Part of a small language model's weights.
Size: width 192, 3 heads of 64, MLP 768 GELU, vocabulary 3293, 4.19M parameters.
Architecture: RMSNorm before each block, rotary positions, biases, tied embeddings.
Training: a variant of Muon for these matrices, 300M tokens, 4581 steps.
Each number is 500 + 25 x the weight over its row's rms, rounded and kept within 0 to 999. Layers, rows and columns count from 0. Numbers have three digits each. The size before them is the row's rms in percent of the matrix's.

# layer 5 MLP down (transposed), 768x192, rms 0.0688, rows 211-260, columns 0-63
101:493510519528460517489492513487521485523480498472537489486505526480452443490512485538521484502507511446510496498478544496504459494468502482508497523522476509501503521498474525516507474495468522
108:509507485499519504497545497472499498543477487529495547488488511507543455519511496497524526502522472520451504429484505485497529512537496465463501510516470513521497508487467494470548485510478479
095:508510508492515508459509460501442567525507527474490502468489501452488514504547499487499523480468514471519514468473465490452530509505512508499473467498525514509482554490498475480546518530520530
108:487507515519437522505495515476535490513558510498526493488488494484508463499484503536509488469559500501485533491507486545501490491529488456480557516500553473564501512542486438505511518525443499
103:469508501466498507513481487484482472518518505480474462526476511464516489520549512565524501489476520479527517478473485506445505502540506502474495477480503494466496505510529479527516488531460530
101:501518480465533502570502462517514499480509515497522520494474498517559504456554509500499516510531491543515506504527524523548464536461471505471471476495512561536527532484510496477454511487489522
112:498511488476563452520530485555475471556501517469498524509490472468497493489480506527473482469461535510479489520512511469482484497451489509521473540513461497463474514481512529458518510541514500
091:491487475528563562473502517517526512545502535489482486503504509477485509545523498518484529494500488519503537479534540483508509450521501480518506523480485512489483539528497545539514492528503531
108:474480496472478520472453491508485468488507534513513465459501483498477466476503515502505529460485449474502522474505517535530537500465511534488530489549558466486494521491515506477538520484489450
106:506475489506564515531502521493503528479530493457468533484476521479570478526481508476533471482493455487470502540470512531454542494493490489500499525476481502497496544529470565513479511518524503
099:463470517496490512470462489506505487465512517523476496540508477500517511453495507478475505471488498462522488520509500534542506489517478556533490497492478498502476505492472530468447464515475540
101:438498509506528506490518526490494491496473479473516527504558524470492492507511496499486564553522507514498503498519480485498480462527494514498543500545493500483505554523514522470489506482522520
096:473506528528504500490498485511522474522498536490475525492501471509471465503491480546461515482460485494522490487455491533472533520471517535479527497505514478529497484528506506452481519517509510
096:474496476520481500494487483571463492465500507448498531555515557478507493519496505490510478500476536495501481541481503432497540535470489481456460503544481540490542493494430492504488504478501484
100:518489483503534480508467484496487522548477521527522510504496519458479462500529507533463489491464495500475472523508431516503507511494475486475505499441478496520549530523520495511499516529504482
093:478519525525522533535473521497542530483481565457520489514507473468490528481499509525515494506495535472486530447503503468494513487456469490494509504465506534482454522512505527518496463498495530
103:493493482503489522458510484523472531517465586497505531453533510527501519446528468523516511467515503497544492500472526488494503442551465540556449520493472493504470521444530549492496511500535504
103:500515473525504511477552494509493532520509491508504477513445466474455507498484461483544499509477508533479479421533505488491476540524504446498495502509487490486506499514510505467511497506483500
106:528507545544508474485515515487528514481546502495533537490514523534523515513520550508531485475484493480499395524440512458497535523514480508504456467501536493522496508508523481516548468473462509
088:467512524524451527505497469517530490558511499474483470502521503487499472469483531425491543511502501528486514471499485506525502481545525538540474491516508541487452463502485544542491480480477487
094:498526487485518477476481509474448457503535500465437477489490537508448526445490526498491481504527511477512513501530499503479530461492492561480494508533541500525498507502495488491474520490468484
105:509559562498484489474495510521564488490519493504491525490466512524537472483547499478517480491503461457543544537487485483478488516471511510475473519487483470495483535512509498484488533513499475
085:481468506487491458499494468499403481497492498473508525493487508492479468529506534503537484497498510509515486507520473443542485532525490491487450501528534510507469501449484496475530502463476514
091:524531475483541528517501478509450478525488503484503510478506484480474464541501487465450479495488507480489474482521469544481510526490530495500486532533461543456504504452501495495469509489505503
095:521512503474485492468486490540489469520461514466531477552465499518475483486497513478513506514476481486553527537496486535472498520478473508517513524533511522476482500494476485475498500467483474
098:476510523528481495501473459477447530456522502527479506497514501478509503482523471498505507490477498505523499536553508529549509464504518505500479463518519451504504517480485508512486472492544515
104:524483502486492516492509506522504482431520472506491458493451494530498482487509470489479547505511511447515519507500505481490496479525501471525478463503475471493523481488508502528471511458469513
101:537474495503500534482467508482500470500486521530500458476527470521444505519501485508544515493521482508524492450485466512518508495490491525493520493510519519481567504479464501516433490470482502
099:548553459490551519504512482472522530519474493519483505506502511457489528508512529488485544492538464502489510521501476508521485496535490518487511468505516551494486524532474443489461510472554475
092:489520465555546483518496473508464490522470551527513494508508465515460478466481520515493444485507481479528515537479484458552537477489505510541530453482543513537507500535500492486527459485495455
094:478516489521472453492477505515459540491478501493487499465563495478466500489514485490484511498466459504489482459509486494463509501503504523522508503537496534473531482486498475494524510545508461
104:508539534473479510507507510489487462514522495538499555500468518516478480528531524524527526479504497535496531512529484520502477547502465519490483469474502495481463493529548495511489561490533508
097:525511482500516487468495469483504516563509497510501465507497509501483479462503497504551489495467480479526524509483425515465503507487482497478501517512542527541489493478513473485558464498512464
106:480517522507526460517506510533495546503512501516460489532521495460556500475486504500564459474457522536486536496493502487522514520475470486483491505509529468454496486499462522517488493495499487
099:565491504494495544516504484462535480509513520492466491500494510477519512521494482472478471509532532559504483488504535507528479561493480490510475459544493475507500524498460524523505494526485553
094:440535501516468524500504524465511492497541466459485524548507516495460496526522503514475501479487446495514526527481513526493518490471447482463514496513496477536492510515506516548536513467507487
093:508485515483482485434512543500505530508495518514481469496517506493481545457486466538480494474466522506482475530470473508485536483464497489489456471443544561469534488504479561497557476506518526
100:494462476511499509520494522474491500503464522501487493507509522510443520548510488480482515472494493497521520473539499486531471489511492517500469548513522506497475465561525529466503488530528489
095:471442524573507490499486466475517512503521527483510463501459458478465512519512499471518478480487507541500532538501501495490491478476465469472474476494467469498534494481522499496458480502505503
103:519514453521482504551477529485481485499439532464525500518528520492497504538523495506521483513561459480550484523490515535507478526512507474505528498489523480505516540520506567483462517534482476
109:528484497572521526467484507479525474474499475513500475510503507500505516517451501502465477493522491479534487493562523499494526512523484475524492504533514514533475495511518518498543519548505504
089:512455530481465484501537486510471526479486498456556514499474541480561512501533466517494488504482497482481500529457512527515514460523497498534507513508480519479476470526425518522517512524526517
098:500488539530491509514514480505490507539499477504454501493535517506506531497477526491498485451499516457492496514453544517525506481513532463487460453485499449535463494514468479506513524474503492
110:488475507501540527522505483491475512471472497457432508473531492550537518511479519513502481478526511543511499494487452505501500490464461481481526448507513520473501511504473473496471523469463496
102:566548495501510486476502545475462514542473506483474483494486519529473527540468495542539528474525468523502475532494526540432478551509506477540484481499509514467510480485535481470537519475540508
111:503490511523484522450501506498547492499479476518459482491490472516553517494517472525530511542514456493460533527520551455495508475487485479494472468502516492530499512478495524537486535467524506
101:468514467502502495498555482503481507529480514499486494480495470501464497502478495498479463500504509509586477441503500497501509519506493536477477517507509503463531514474535516489510533551474450
091:534503480497524537469464516496501496524500531498514451489473520512497500466530513477511553474489483477511528581514469459508554491508504534514480487512484457456553501495498506502503514528498507
109:514495487529470512469509474470494522499532488479487525542484490550516506511528494443482497474491487468471521464512490526454477536522523466489523521472511494489496533540472538488484469453460497
105:493485465467485558505482467488519479506479479524499519494510492503460499512488472487485507511498489508495508535510499502522517498471515537488548540498478488495492489523522544469479493485501493
# layer 5 MLP up, 768x192, rms 0.132, rows 212-261, columns 0-63
110:503519458494490551512498526516515533502478464508488512518488471484529511459469444490508557491518520498489459493538505530465523485527487509498492539485475538504488506475474507510480499474537474
096:522519489466431518497511498495515460463500506497486518457495503492482500542489510500507465522530491490480507446478489515514528446514494521466523523477477501543506468534488495534525528503571465
107:499460484475500508509521521460580450486509505491515504482519457453534524526508500522511435498488476525555474531494506511512517488486495520530529519487458492530499507525525476527500477496539494
106:517458520457489476492506536481525505540530461498469477467491506482514511494498477577494461490507511489462465511512529552469482476507528523507475544472514520484458534507489535468487533512569485
105:490466500485484508461516529529454522536459480500527497538519537501482474475515479494547525471510536500510506492459524469517456460464501482503499492516491509496489470498490522501492506477501496
106:452510522499468531543503496486518515462517494505493469523451519488526450497525494482467467502487526523525472463489526504513495496496468502510494477525450532504544428528469506526460447527552541
097:507496506501538428504481475502453481508507507499505477474523536503530516495524528500497468464524509489515502516484512534496504465487502492501480472514539516539496451447484477487521460512536510
105:481471485536492512518452485505510474461509472477464470502481526435493495466496429487513534528465534499498501501488462504502499521520512462543494527480516491520469515526536513493510511521531486
103:525523505525454529485491468492511486495480486508509508439549544511444520474461473509461533492466469473532508498507499502534446515485529448517475458529503456503491476508521477495515482506496463
099:550518466478501515521501491508505547498425517517485510500457458519474480511482468524504543516511502520569500463471517449521519474528470443468488493520497517523527498532476467540505500505464485
100:488528521510489485466515485474479534493564469546504523519506471500509486486533485500499467519534507523520518479478501500495519504470474504506520489477464504499507525568479471485518505489488449
106:464503457485459523476467483529495514493464490521522465547473517473474518503473518514533501512520528519478505550499501503493483464523540549531505520516517530478487527509522502550512479515498473
100:515516481501427491499481493479536498461481506469534496458483476543480521550526516556495455486503501463531494487496466496504486488483533491557509485483489453512507494526540554462491545521491481
100:501525499542428503526493502519535515501528510515488498474436509501498483477504488485526532500483544472508515475507540505463495531489486498510510495494510529463483506459465522524503487506530493
096:506478459481451500510488475538524500484508542499481507480455486549516525484536494475489520533511507506510494511502471482515501504498470502480490523493540481533507464510491538553473518534513476
099:511485531478477457511482501470524491501483489513511501538517467524480505533493468495554485468525493489472538501510522473489487522510533481469531477494513486507467556529464447466497465510547477
104:459520466486472492519457500478466541465483530526494502483519490505516479499524508500457505501475491506531516557455511477501493506519498546529485489481525529498445470494505494459518496481513507
105:524474498533510509478548513489486509510502516509512471467500510464498514470498467529472456489484518464478520451478476503484490530470507520497471527530507495506516525522515528482487502499555519
088:436491449518483529491468459483508512492523539520533514495492515499526505518532505516478435479492508533516507484523514520511487494483510487498513487519508416516524527561470494497526506480497552
098:474498552498498516482498477529532514500500467553534461522500478466477500491456469492504518483479516535547497526501479548528521556526515477526503511502510529503474507486566558523506516521489491
095:487488489464515491497483475505472482510507488486494497562486516502502482514482486500494505495518437506478511488474469480509454490512505463447535475517471501523482463549481492484517519501531521
084:486495504505497551506489472533527507487497517523501471473489481507538514470531529505478499519526488520495533519470489454482490482436554530540495519493483463503518499523442499466522508493490549
098:461438471492434524445521475527519528449503517485511498512487530520485475517502489487516517497458484499547470506482542478487507509479545448521463497495482496506474528523503476520520530541488471
101:434476503527481499516503495485498467452506476528483474500506507441517492480495493484499524465525529523478480508516500462512504485518517477514516525536477461497468510480525522493507517517537466
102:565494476476517515494514502515552507504474470522508508535455498541518504488520524487516526517498497524476519472507504500514523450544478559493510446501510514511503483520469545488488490466485481
097:481516472467502507542530497506518509540548468460537513541518491550509498464495456529529523488497458497492495532482513496515489475486545504514532516477494490488499512537433498500523514489479493
099:540544546484541511511485497530516494507477510506494491514519494486522475492545509499472512449473503484541514525475465535499527507488544488506533495528493518505509503502479518471524479506521493
099:448477538552435474528461525475504490531489483495453520482470474523524510472436454529468478502511520501529503470514501539493495478430516485488494549509512494455496504529525538475503448500471498
090:527488555476527547500486529475499515497530476482494469501491529429515511526481480513513540490505477547471515520496488455496476492550492519475503501523535492495493463516506510548483501490487532
092:516488550515503493503566488540539485494491553512500529482479520484526503511477505471472482484528501496482489541509513516537467492473487493478501476463502534520485536507500511531520508503494526
105:581487518507482481498506501483483505484484475506458533504466534505482538482446461556518501497534455548533522499510516510483474558527484486509533518524535472482486496536506518487530532499522554
102:464467493520507509485467485539503484470500491507492517451527476487557515468498478477470480479480477491526515467517505532522451506499501471490523533496494465483506479519477497499466490490494488
105:518463514465491565532508511485532518481475542488504520517518497499538510497519507461571497528505480470495478531512465491514478499474477496537525495516482509476492476496493505506496527484485516
096:512491510507500503501528512526470556499494484460484495519484480479516478508441533512524509492509506501509518487495494561476514493531500503485473506490494443510470558490486496502506522490505513
099:542474502484546494483516524500491506524490483480529502513515465506531504507452449493492530458501546507496493483496504482531508521495509527493491478518521537465475501491516516460490482494477551
100:503519510560495467567473486522479482434510504520486500480499550466504508569489533474462533525548449501458464496490474512461493502501496507527506492535502483487490514478533452497476521486499493
101:556525484495464527494506540516540506508537494528483490520500503460534538484494515521495484530486467510462526510470472530467478481543528519485483468481485495518538502465478480511489474550511502
096:500494489472536496483521475543495483489479510536509488496523503506503500488545468521495518465517471473536497516509471507507528481513488496468505475522528477460469430501503471470457461484540490
104:523473517521468482522488503522464524483511499494493535518517551471513471504467518521510551524473510481485503526509442524523522507533490518516561509483526531507468466475498490477531502486524483
102:486482495533499501518532501532482504523484531469495495553515547482491486475508463517538503506483493474449513497477485519460540490523509497544537491522492533477492486512503525547471497522518487
099:525434489511515475522490538475539469485478504532519472456497489477494506509511509480469477471527529510489510524538486461482479537512467522453493504532516477458531487468520517477473560501507516
105:519533536459461467505536552561471474515447517473479469516520535504451506479495472488497531460515521511515481519513512511492423506524513481477463494508483508538497495519512481492483532527503508
107:474492486479517545526490499516503514467555501517513535498498558518460470490529519494508496513489491480478506519513498543477510516497511534495504463516509505509477478503479500520477476530514512
104:506479474467554505462548499543548521544508504542473521518517437498451518495505479489479514520488498494471493470515493490526468487497531526511493491502502558464468494537483481510511492502510507
105:538472507532505493477483466535518511490470495501502466487519499534545515451513505480510459501480527486491494552486524485494509508488507459538464468485457483476437490529468482468455473527535484
094:518497478512523505510439486486494492475497534509510516544532540467475516518526500454488555521450509520460526557494494509510473496508478475505484481514520499495487487548488458506504475462522533
094:472517494485443466498500519450506496483507495499516523493484493438494499517471474516474478518523532508480526452492481476503470516501490519463544528459492539565474482528517512500506515483489497
104:501512508505513531509503539488477466456517515494462480524480524459495518512520492501479490480502501476494526479516507473559480475468468472507500482483503431500463541541465496494505488456541476
102:497452478524547485481525515466482512496509491530493501507458493465490458536523493538517504492477494523521490506548520496538506504469463544501472520486467491499516512554452492488500460489531507
096:491447504464482480512526491477504492477459533505540438497505510500476499500450510518510501500504493499478493507499536471518514465469485496534531520522497524497438556487490555474513481527516499